{
  "hidden_size": 576,
  "parallel_block": false,
  "init": "uniform",
  "init_std_qkv": 0.0296
}
Each number is 128 + 24 x the weight over its row's rms, rounded and kept within 0 to 255. Layers, rows and columns count from 0. Numbers have three digits each. The size before them is the row's rms in percent of the matrix's.

# down: layer 12 MLP down (transposed), 2304x576, rms 0.124, rows 1789-1814, columns 480-527
# up: layer 12 MLP up, 2304x576, rms 0.112, rows 1790-1815, columns 480-527
down1789 090:117155128127117087122081081132152128142142157129141119111166113133104109140114082120106083139156096117107113089137114145147136117101133112090082
up1790 093:152165144163138108109164112101123142161095128097121101125146139141075111141128127098122071102141167162116135131093124106168145104099103126112124
down1790 098:092141127126094142115106107113128133129136159126129155131141136112172094155124137128089109141141146128097154164144101125147131126128131112121114
up1791 105:140137117115139143151133127141118136142116146156110123132155150144118107165130187064111151113123127098137144140111120154136153108156130160106132
down1791 102:144119155125097149135147115145076100189145143119147148128114159096111131133121112085140122147168147066144161124067129093129156160078153135147148
up1792 103:124151158121156155110104141126144138110141076102130110103119133101117125122175134100120149118124152137145174148099126117133102137093095107132137
down1792 098:121137094101130086102115130146127171124075141121153122108093126133136113138132136114128166131109161126141114077126111105117112138154131113147118
up1793 097:142101172147126124129147126089134091129150131115128127095114143104110115127077108153089097142118163111081110093147109154128163114189086113083132
down1793 107:125129118080128108108135152120142134109151141121099141118140131119176112112088102167133176137139165147148160145128146139139124123081176127107081
up1794 098:121123129116121132171104121123154160137089161156150104147101128134134127132151139149150072092161129128120139143141153140081150097140060125117140
down1794 092:115137135152100139136139130144137106142119120097133113119124104109147176072145138110119097163143156102138162130198134111119136154129111115168108
up1795 104:144127144139161117118110141174092129140107122141118141112099120113111140095165121105117102120160115130125135150120131142104118129127107093129082
down1795 092:113134160113157105166187145178124137170107126126116162072102121151155096134115128124146131092143119089144109063101143147104122097127149145116090
up1796 095:135139085123106118076141138091134167129142125119145181118101106138151147120111145131128141094126118130154119122137143129131115147098126107124117
down1796 099:139116109133077112197088187077089116138064135142138159102143139146150170118141168098128106105144131129157114101070139144143101122129109148095146
up1797 107:141095151128099154196077094116185137155139095105140097132150129136142114108158158088110088088120143099125150123095148128158144140122116112135103
down1797 106:125103122132113156141114085138143147141110145123122114140127118058118152104142087096130108146145126125098109123159109150129159138078108108119147
up1798 099:149118129102134151122124103086138105105159111101111097137155138169120135109143115135112155077141146146121110200094151140149117112114110130152125
down1798 095:128144089141156098119122174102154110122140134101117161124178143105110138139138157112140137184142138087121112133120091139125129153129155135141142
up1799 111:114151119102116144140136098139113128107161112127160103153112160162068120172110108161110110104153145119144129121085106095133096090143134124152117
down1799 107:152147103118134105137126107122119133105121103101069129147133082156124135117135107130161132074095162179130111105139112106107125099132117124109115
up1800 094:146134150093132162101131100110140150154093129142115130135143111156154143124125172156090134166150187086122127111084138135123169123089162128084084
down1800 095:121158113110141188143107059093147108123113132131108129129122144144131079071122162109112178149156143156112173152119126179117146121105094102130099
up1801 096:131182141128145135121115117149078108093123145163145144104129094115130139153151125087115138111143117142117104112135146153123144092149105162178098
down1801 101:125159121190107085112101103150131116094132173190099169110129127135113084129135155131125151112160117144130133095114113143082123110108118135094136
up1802 105:129144123120202103106075117092117130117123108162144127163152094088076131165086145120083111162122122106121145103124135155087123125125134157138152
down1802 103:154132134179113120158113106121176135116161168110142113090078138133133092115132111118132161095127105114109125106126142131138148096089117100115115
up1803 097:111149115147105074118149089117105108124124143132092137136155197159150117131111155154154153102134107162125138118126095115133129157087116108126109
down1803 100:132140124121127141070122158123110147107090166110137129118098151129074126104123152118126133168148132143151121138135118139112102099085187090131127
up1804 122:118141174151131158130155112111197108140165142105194135123132076143153122138124175116114147165141174172110156118169129120156113115113170160105116
down1804 126:100167155130123143127165132105090124128140104095143150129101117144107080128137113139137129138139164116142107137134119090128118091163127121093113
up1805 099:125124133151140122132144157123141130111153100093136060103118100153098115121119125118138127133140186135121134122145135099149121130128110103130125
down1805 102:142159127127118126114087157106141190130149105141134106122098153164122104154129142132147131154106110124102118148154117123128122101104184185134123
up1806 096:192122133118156149160118125104127165121104123131148127125145136114131135098149156141128146131151120155095077138127151137154117092106129072129158
down1806 101:134146110128154125140135122088117124150117098103145125094120103124138098151097103144125141132116121137145138153160122097124115136141158134134088
up1807 110:153097105148108110117162127099158123095126120100121128112108191141097137133120117186111105154105125159131100126101114147115166112157150167167152
down1807 116:150072101138131121105068132137168148099150105095128106132124142182153104128128134118113140124118138133097141146156116143091130133142161130135140
up1808 100:093168146124141121140130119130136134145101151126152145105138141121101124155114088158093120114135138087123133155125138141127112139110151099136135
down1808 090:148155100119138130183102131167123124126126136120142149087119148126132127145125143139114160137122127151147119136148142135119128134122082114145108
up1809 104:136142124114127138139074132140158122116168121129153124144140130110145160146152122119101117117078115133126142108120125130179093111151138112123134
down1809 099:110098137114080164142138135104103121138160131103096136134156137083141129122134149115101116132143153134146162144131128128118134120146179132120145
up1810 099:132167141162111115138114157158110132124129127082114124121128145150104123089098090130137150098106194126135146098122083136120133161129146103101154
down1810 094:125157174135113101156120160160142079168091122157117097117113154087121123093103071127118148201155118130116137115129125112115114142141085134145109
up1811 099:139121185128092138143119150125140129153108147096123115154078142130117117154090165116148100115122077123119123153107129097125145128111144091156148
down1811 109:176142169110124134125126133150128153151089131094125116201115139100109111104143149111115117118117133125168120122135129149091104146129130107128097
up1812 110:136085107132120086112152125132125124161087083114126125114125089155147125085154123127127136129109106137134128098134100135139175134143167153088138
down1812 109:141085139108126076107125069138115126149120121147139123113112131105157102148135147134124095154145139151096125152119138110148128110143143136179120
up1813 097:121078126144122097138128094147123070109106146099094156120126186172121095105126142127160100127123109156158177158123158125102158100146083118134134
down1813 099:131122086163136093107107120149065095147126121132145138133108121170086140128120120120078100155141111185131145136147146169129125124164153127144118
up1814 098:112121107111142124141114125147122126127129157099117125138124130125145113151141158114112108113154102152136181170124143166112175095130154118166113
down1814 097:125162156096147122133103137160117121128182086100125131174145131131108125120124153069102156115119163165088095091123111142148129084163143151126077
up1815 106:125161140150150071091105150110092120149136114135098109154141092155156110138130149140148097148128121122165142128125088116188141124131159161132130